From a checkpoint of a small transformer trained on Wikipedia.
Size: width 192, MLP 768 squared ReLU, 6.15M parameters.
Architecture: RMSNorm before each block, rotary positions, biases on query, key and value, untied embeddings, normalized queries and keys, capped logits.
Training: a variant of Muon for these matrices, 144M tokens.
Each number is 200 + 40 x the weight over its row's rms, rounded and kept within 0 to 999. Layers, rows and columns count from 0. The size before them is the row's rms in percent of the matrix's.

# layer 5 MLP up, 768x192, rms 0.188, rows 470-537, columns 0-47
105,145,241,200,241,224,233,245,184,221,156,204,278,218,176,199,261,265,156,174,244,210,173,220,174,256,203,219,240,162,112,100,278,243,147,262,185,200,169,194,289,173,258,103,213,220,243,258,250
100,197,161,208,104,187,175,218,167,175,136,203,165,280,187,157,208,217,132,208,232,245,188,174,144,211,243,232,159,191,240,235,228,254,268,205,163,158,187,279,195,189,179,244,196,189,194,224,208
107,225,192,260,199,215,167,189,227,250,290,160,233,120,191,186,228,203,157,173,247,201,183,148,160,173,141,200,182,154,267,194,202,220,209,190,187,228,216,228,153,256,245,216,209,212,276,222,227
097,192,233,216,206,225,191,158,167,153,243,118,317,217,239,247,203,187,250,248,182,182,220,236,286,166,169,229,159,260,198,209,208,232,159,249,198,163,251,150,207,258,207,191,220,150,222,183,140
102,267,205,220,227,177,245,157,242,203,206,157,250,171,298,167,151,146,152,177,191,214,207,124,282,176,219,190,261,213,240,195,311,196,240,204,180,83,239,208,206,255,225,160,204,180,198,189,148
099,219,210,204,287,210,249,206,141,227,249,222,235,147,263,120,216,197,182,215,232,222,230,175,243,171,190,215,206,134,202,199,140,143,240,229,240,148,179,260,159,182,179,216,240,129,248,256,232
107,165,160,229,212,210,219,162,271,197,221,187,186,210,207,171,232,151,202,115,217,188,215,140,204,149,233,181,274,210,252,288,249,249,238,287,206,225,250,179,200,137,174,150,214,308,222,207,190
103,281,249,179,249,196,201,293,208,258,151,210,178,270,198,225,279,179,237,118,175,195,246,217,184,193,220,226,184,166,129,234,155,203,232,200,222,195,147,162,221,240,192,185,192,186,151,306,108
098,221,225,280,257,166,206,223,239,191,133,136,214,223,147,179,175,179,212,241,274,163,206,218,209,84,227,227,209,129,78,238,185,128,244,149,223,239,233,115,210,181,143,160,145,218,219,163,183
110,160,211,200,263,188,199,258,237,212,212,153,156,157,163,142,190,256,237,217,180,170,191,240,232,173,213,189,153,206,271,153,134,161,204,236,239,229,183,229,194,195,135,167,217,167,205,180,148
100,235,182,127,218,259,189,230,176,252,171,194,234,223,154,192,200,165,214,193,211,229,137,157,235,196,209,215,163,244,200,152,213,139,137,159,188,139,161,262,232,223,161,220,210,188,238,221,246
108,172,220,141,202,161,182,190,251,238,188,128,232,186,239,211,150,238,85,143,208,175,227,130,193,268,166,237,183,237,214,263,224,244,210,220,236,210,231,224,249,186,263,223,180,255,218,198,232
102,218,165,202,222,182,223,184,193,239,257,275,196,153,168,161,199,210,177,242,211,210,213,168,261,200,167,84,144,198,248,272,202,141,137,259,243,230,113,234,162,215,170,222,176,222,245,118,162
105,209,300,185,176,187,211,269,246,252,230,235,198,142,232,247,262,242,160,192,164,256,162,178,219,231,212,249,238,199,182,205,185,210,139,160,179,287,231,194,214,134,219,198,155,183,215,262,147
100,221,204,203,169,151,180,164,182,220,202,178,210,246,192,228,131,223,164,168,187,168,202,165,205,205,162,263,191,203,177,209,215,177,190,250,211,195,229,133,235,250,200,212,236,257,207,162,202
092,230,165,135,157,177,143,213,175,211,226,221,139,290,170,286,167,244,193,163,124,194,209,171,220,208,225,208,201,224,230,260,216,181,250,218,159,153,143,263,166,191,182,158,124,210,188,197,156
099,208,219,158,294,193,160,240,250,178,226,235,189,208,184,216,131,264,176,206,279,116,294,118,211,207,171,205,119,204,214,192,240,176,179,294,231,239,250,157,255,192,197,166,178,111,254,286,227
105,305,219,231,187,187,237,243,237,161,253,135,212,177,206,172,218,219,238,258,178,178,164,213,276,241,176,250,139,264,167,226,206,222,194,236,180,205,182,154,192,181,191,206,208,201,194,235,151
092,185,226,193,222,170,220,219,152,229,211,228,197,304,202,212,220,171,228,207,180,175,172,202,266,184,233,178,178,222,224,175,154,203,161,207,154,213,116,140,179,182,189,288,229,106,186,248,205
105,135,181,196,220,221,295,154,178,323,192,186,242,259,168,256,198,177,254,259,194,160,241,227,111,257,194,211,101,192,219,244,138,246,207,196,182,255,246,236,276,189,203,168,208,246,175,194,179
102,187,218,213,283,172,179,261,154,216,201,161,215,239,300,233,205,196,195,214,220,155,159,161,230,223,119,180,266,174,176,211,288,202,152,240,255,230,207,250,253,229,194,176,204,205,173,191,197
097,129,214,235,200,248,177,209,155,242,145,240,165,280,190,212,181,234,219,141,204,245,147,224,219,189,244,220,198,250,170,243,196,182,141,125,325,269,112,214,228,193,129,166,215,179,276,138,174
088,191,220,218,195,177,177,198,235,234,221,199,121,218,200,266,222,277,170,210,315,243,264,170,195,231,252,244,201,154,211,229,322,225,195,189,225,226,178,280,219,252,172,206,198,213,154,189,190
103,254,247,220,179,228,203,244,292,220,174,237,205,216,219,273,169,190,183,237,170,197,244,223,286,227,190,292,207,169,188,144,271,215,212,247,224,225,191,217,204,183,219,158,217,277,252,267,207
100,186,259,254,189,185,189,204,283,145,213,167,277,174,222,173,163,172,226,224,157,198,216,167,207,175,133,200,218,203,196,206,263,210,132,205,204,239,98,125,226,193,225,238,169,193,192,212,169
093,275,232,207,219,263,221,188,186,135,175,142,215,256,176,171,206,222,184,123,197,171,244,220,206,107,212,154,202,249,217,227,231,237,233,179,231,144,158,176,193,227,219,195,115,228,233,261,190
093,154,244,247,203,225,175,202,262,175,201,176,164,145,205,193,120,233,192,179,247,205,241,232,184,164,178,223,230,153,150,213,223,142,242,184,153,145,211,205,212,185,233,196,264,184,289,242,217
098,215,255,142,147,187,202,151,178,177,164,178,181,187,159,199,220,222,180,138,175,211,149,181,231,206,174,277,221,216,159,174,160,196,218,206,218,203,248,240,143,275,269,193,229,216,161,216,163
090,180,237,208,224,195,230,204,181,227,254,160,183,204,160,202,180,219,235,172,231,204,242,259,196,192,184,226,208,198,121,234,209,229,274,151,281,165,172,227,270,189,197,225,222,213,222,251,210
098,190,204,172,198,194,212,289,222,203,162,163,142,214,175,194,198,194,211,210,183,257,170,210,206,195,203,227,160,145,184,144,210,193,193,165,174,193,233,257,188,155,170,231,209,257,202,267,171
102,152,247,126,149,170,246,165,211,226,196,233,184,142,176,215,218,138,193,252,186,140,188,172,233,174,210,192,278,185,256,215,218,201,213,196,245,145,206,179,179,193,273,210,219,208,213,226,191
097,225,254,189,150,209,222,189,250,296,157,199,239,202,213,200,162,237,205,223,236,224,205,195,196,227,250,174,234,186,183,204,200,232,221,241,184,181,178,160,143,206,182,136,118,133,178,230,208
109,179,197,180,144,188,183,232,149,170,154,142,217,196,240,237,189,223,217,129,176,197,133,246,250,241,189,206,229,214,173,214,163,231,177,233,195,193,224,170,181,195,190,256,171,253,154,268,218
095,170,184,175,168,199,167,172,165,169,237,133,254,174,244,181,246,250,203,227,155,224,199,136,205,174,169,214,233,212,170,264,177,176,213,203,230,181,176,190,156,325,231,274,189,181,203,163,184
101,209,166,222,105,207,209,214,200,198,174,190,181,233,233,231,173,235,250,184,226,196,152,208,243,128,244,334,191,211,216,182,251,227,232,195,110,235,230,236,136,153,275,195,196,151,152,166,191
099,120,237,228,158,222,209,134,183,233,207,283,230,212,175,154,220,238,130,250,199,177,154,168,220,306,236,210,192,216,210,224,203,229,158,240,213,253,142,218,244,190,171,270,223,172,131,137,109
103,236,246,192,211,147,209,225,198,205,266,207,201,178,192,185,226,136,135,147,192,205,269,194,231,167,209,237,209,196,232,212,222,175,194,212,119,273,157,158,187,179,255,174,259,291,220,161,203
099,187,156,226,222,202,227,143,294,154,200,215,163,204,225,250,211,141,228,213,181,164,128,151,127,197,257,173,231,189,239,242,259,288,187,148,133,171,142,197,172,237,165,149,250,214,221,245,191
095,187,144,235,252,171,157,226,254,192,220,153,242,246,149,240,252,151,172,159,188,135,227,170,196,180,178,156,230,228,152,112,225,309,152,138,251,235,191,118,218,219,176,237,248,156,250,198,223
094,302,244,95,161,186,215,245,205,182,254,145,109,227,143,197,225,280,188,128,232,214,158,163,214,234,182,176,261,214,203,166,159,207,204,265,215,291,221,163,168,238,227,201,148,253,188,242,192
099,209,205,247,246,251,212,217,167,190,216,104,178,235,167,190,172,291,126,175,166,143,233,176,256,225,178,155,226,140,211,245,159,159,252,170,226,184,222,233,185,222,238,119,189,251,89,171,222
096,225,131,260,185,204,162,262,261,219,204,195,194,182,207,163,151,214,234,194,219,192,175,146,166,242,144,258,233,240,143,221,170,266,225,247,208,199,215,193,220,169,146,230,222,182,256,153,147
089,200,181,161,226,257,209,247,115,209,186,281,137,198,154,179,176,209,151,225,223,242,260,177,174,234,199,202,260,180,284,201,203,170,240,249,208,175,202,176,175,214,195,213,57,210,222,187,245
109,206,163,307,214,244,214,184,203,238,220,226,201,220,223,253,244,245,159,192,233,249,132,195,131,227,166,272,233,192,221,201,210,227,131,204,199,185,127,288,153,182,106,216,173,156,193,245,190
104,303,103,261,163,197,237,174,121,183,220,208,195,182,130,177,183,177,162,174,234,182,176,231,248,244,167,198,253,128,164,162,274,158,173,235,178,202,254,202,139,186,298,135,203,250,140,217,151
105,159,141,271,157,180,155,193,251,181,178,236,178,193,201,297,226,192,213,172,169,191,216,168,184,109,155,154,205,177,214,269,226,218,225,227,163,201,215,215,169,178,249,152,275,227,175,77,151
105,214,281,160,175,168,215,118,256,187,198,189,127,178,245,175,232,199,163,164,205,260,216,183,200,130,226,177,195,215,184,137,222,95,234,228,165,204,216,110,188,215,232,239,137,192,176,203,207
095,181,255,210,176,148,252,192,225,227,257,179,174,183,243,188,134,161,183,184,169,202,186,217,222,222,176,197,272,138,241,178,214,177,202,209,156,224,193,175,190,250,81,131,191,219,174,165,195
107,166,146,221,157,190,245,122,221,189,185,280,228,197,180,183,150,125,248,253,220,284,215,154,241,227,175,237,292,143,209,230,229,176,246,200,264,261,191,193,173,210,166,101,205,222,197,181,194
100,129,186,165,228,228,188,230,179,194,198,185,241,226,169,218,206,255,196,188,170,210,232,257,214,247,226,252,206,120,233,126,226,185,201,239,237,162,246,220,319,175,276,186,221,218,252,270,245
094,170,144,143,216,190,175,234,178,171,175,194,214,250,207,220,199,153,186,202,206,290,141,177,261,282,132,166,186,260,168,171,145,193,201,212,148,215,201,213,151,210,176,174,203,133,181,175,217
112,201,176,177,197,231,270,193,186,266,232,223,172,160,260,228,179,261,186,303,161,254,238,240,255,212,215,195,166,156,193,270,166,219,199,223,161,241,264,205,192,211,167,212,208,262,195,165,140
104,247,176,159,211,216,181,186,148,166,194,233,212,196,132,131,225,193,124,227,161,278,115,197,129,145,203,179,205,229,176,276,250,196,174,194,149,239,201,186,182,170,205,130,260,186,192,229,225
099,163,224,209,195,144,201,174,214,166,214,266,232,242,199,238,182,160,194,253,203,195,235,214,225,233,191,249,229,185,197,223,173,171,263,205,256,174,153,148,140,130,208,154,229,253,184,214,265
096,197,231,266,194,186,237,176,213,123,277,218,222,209,272,185,172,217,151,179,180,138,201,248,234,223,172,296,242,217,141,198,240,227,206,214,179,162,181,157,262,108,240,157,231,252,169,192,216
099,219,114,183,249,138,250,181,127,139,236,261,194,158,213,297,164,224,233,142,183,137,277,198,214,246,225,252,205,197,190,134,259,162,186,223,212,169,156,219,235,247,193,223,195,237,221,194,190
097,186,194,218,165,150,161,258,181,276,184,194,199,253,205,134,233,311,209,230,217,123,226,198,189,200,240,201,169,182,191,260,199,229,195,204,207,165,172,164,180,167,261,212,171,270,254,210,192
092,189,212,232,227,217,217,217,171,202,185,200,142,192,132,131,197,160,152,199,278,219,134,128,177,244,191,150,217,258,213,201,152,199,231,208,236,276,159,173,165,178,163,177,162,162,182,243,252
113,216,271,233,160,199,152,250,197,270,173,180,304,235,163,196,272,191,241,209,196,150,159,262,219,185,239,227,158,204,115,165,197,237,190,154,177,264,201,203,219,191,215,117,207,153,200,196,220
100,213,310,208,112,195,224,197,230,240,254,192,202,108,212,266,96,235,132,237,200,199,148,173,223,247,276,225,204,223,168,252,174,219,217,159,164,258,173,205,207,232,188,155,222,122,160,168,148
098,280,199,239,185,202,286,207,303,180,226,173,160,229,185,156,231,217,215,218,200,268,276,127,253,189,224,160,196,184,191,282,164,181,207,108,178,229,187,177,186,176,147,233,195,177,168,209,255
102,223,223,231,224,125,175,180,223,172,147,175,212,211,175,175,215,215,191,196,153,181,222,190,231,222,180,173,164,243,210,199,122,165,173,220,238,186,177,285,177,174,218,202,204,176,192,151,162
097,159,139,141,180,214,250,157,240,197,209,268,222,149,212,149,257,185,171,225,236,186,197,190,208,208,248,192,246,193,157,219,186,251,231,223,185,289,200,232,148,173,177,230,212,191,219,208,199
099,199,231,216,214,237,208,172,130,249,193,162,221,141,223,256,207,225,180,241,214,161,162,167,233,159,255,229,240,218,159,192,211,219,223,235,176,212,220,214,235,141,301,143,244,168,185,208,185
107,206,165,197,224,236,163,178,209,128,203,209,156,254,271,233,229,160,242,155,193,275,245,246,190,129,183,169,204,185,152,235,171,204,145,201,227,229,145,248,255,219,213,158,233,223,157,259,183
106,238,171,196,213,227,249,290,220,243,160,183,287,254,124,217,162,257,290,254,204,214,202,213,274,204,153,183,130,165,212,192,167,203,217,259,177,213,137,146,138,139,163,261,175,170,129,200,264
101,170,175,124,162,94,268,146,122,224,163,191,228,183,193,230,186,174,143,221,240,173,235,243,252,172,200,236,200,127,197,176,217,197,216,221,220,173,120,271,182,228,273,170,230,248,240,197,227
091,232,226,168,223,168,212,185,269,164,225,196,207,164,188,225,202,200,236,148,221,263,219,117,218,202,234,177,150,225,272,218,182,233,206,223,187,209,136,129,247,138,138,244,219,184,167,182,264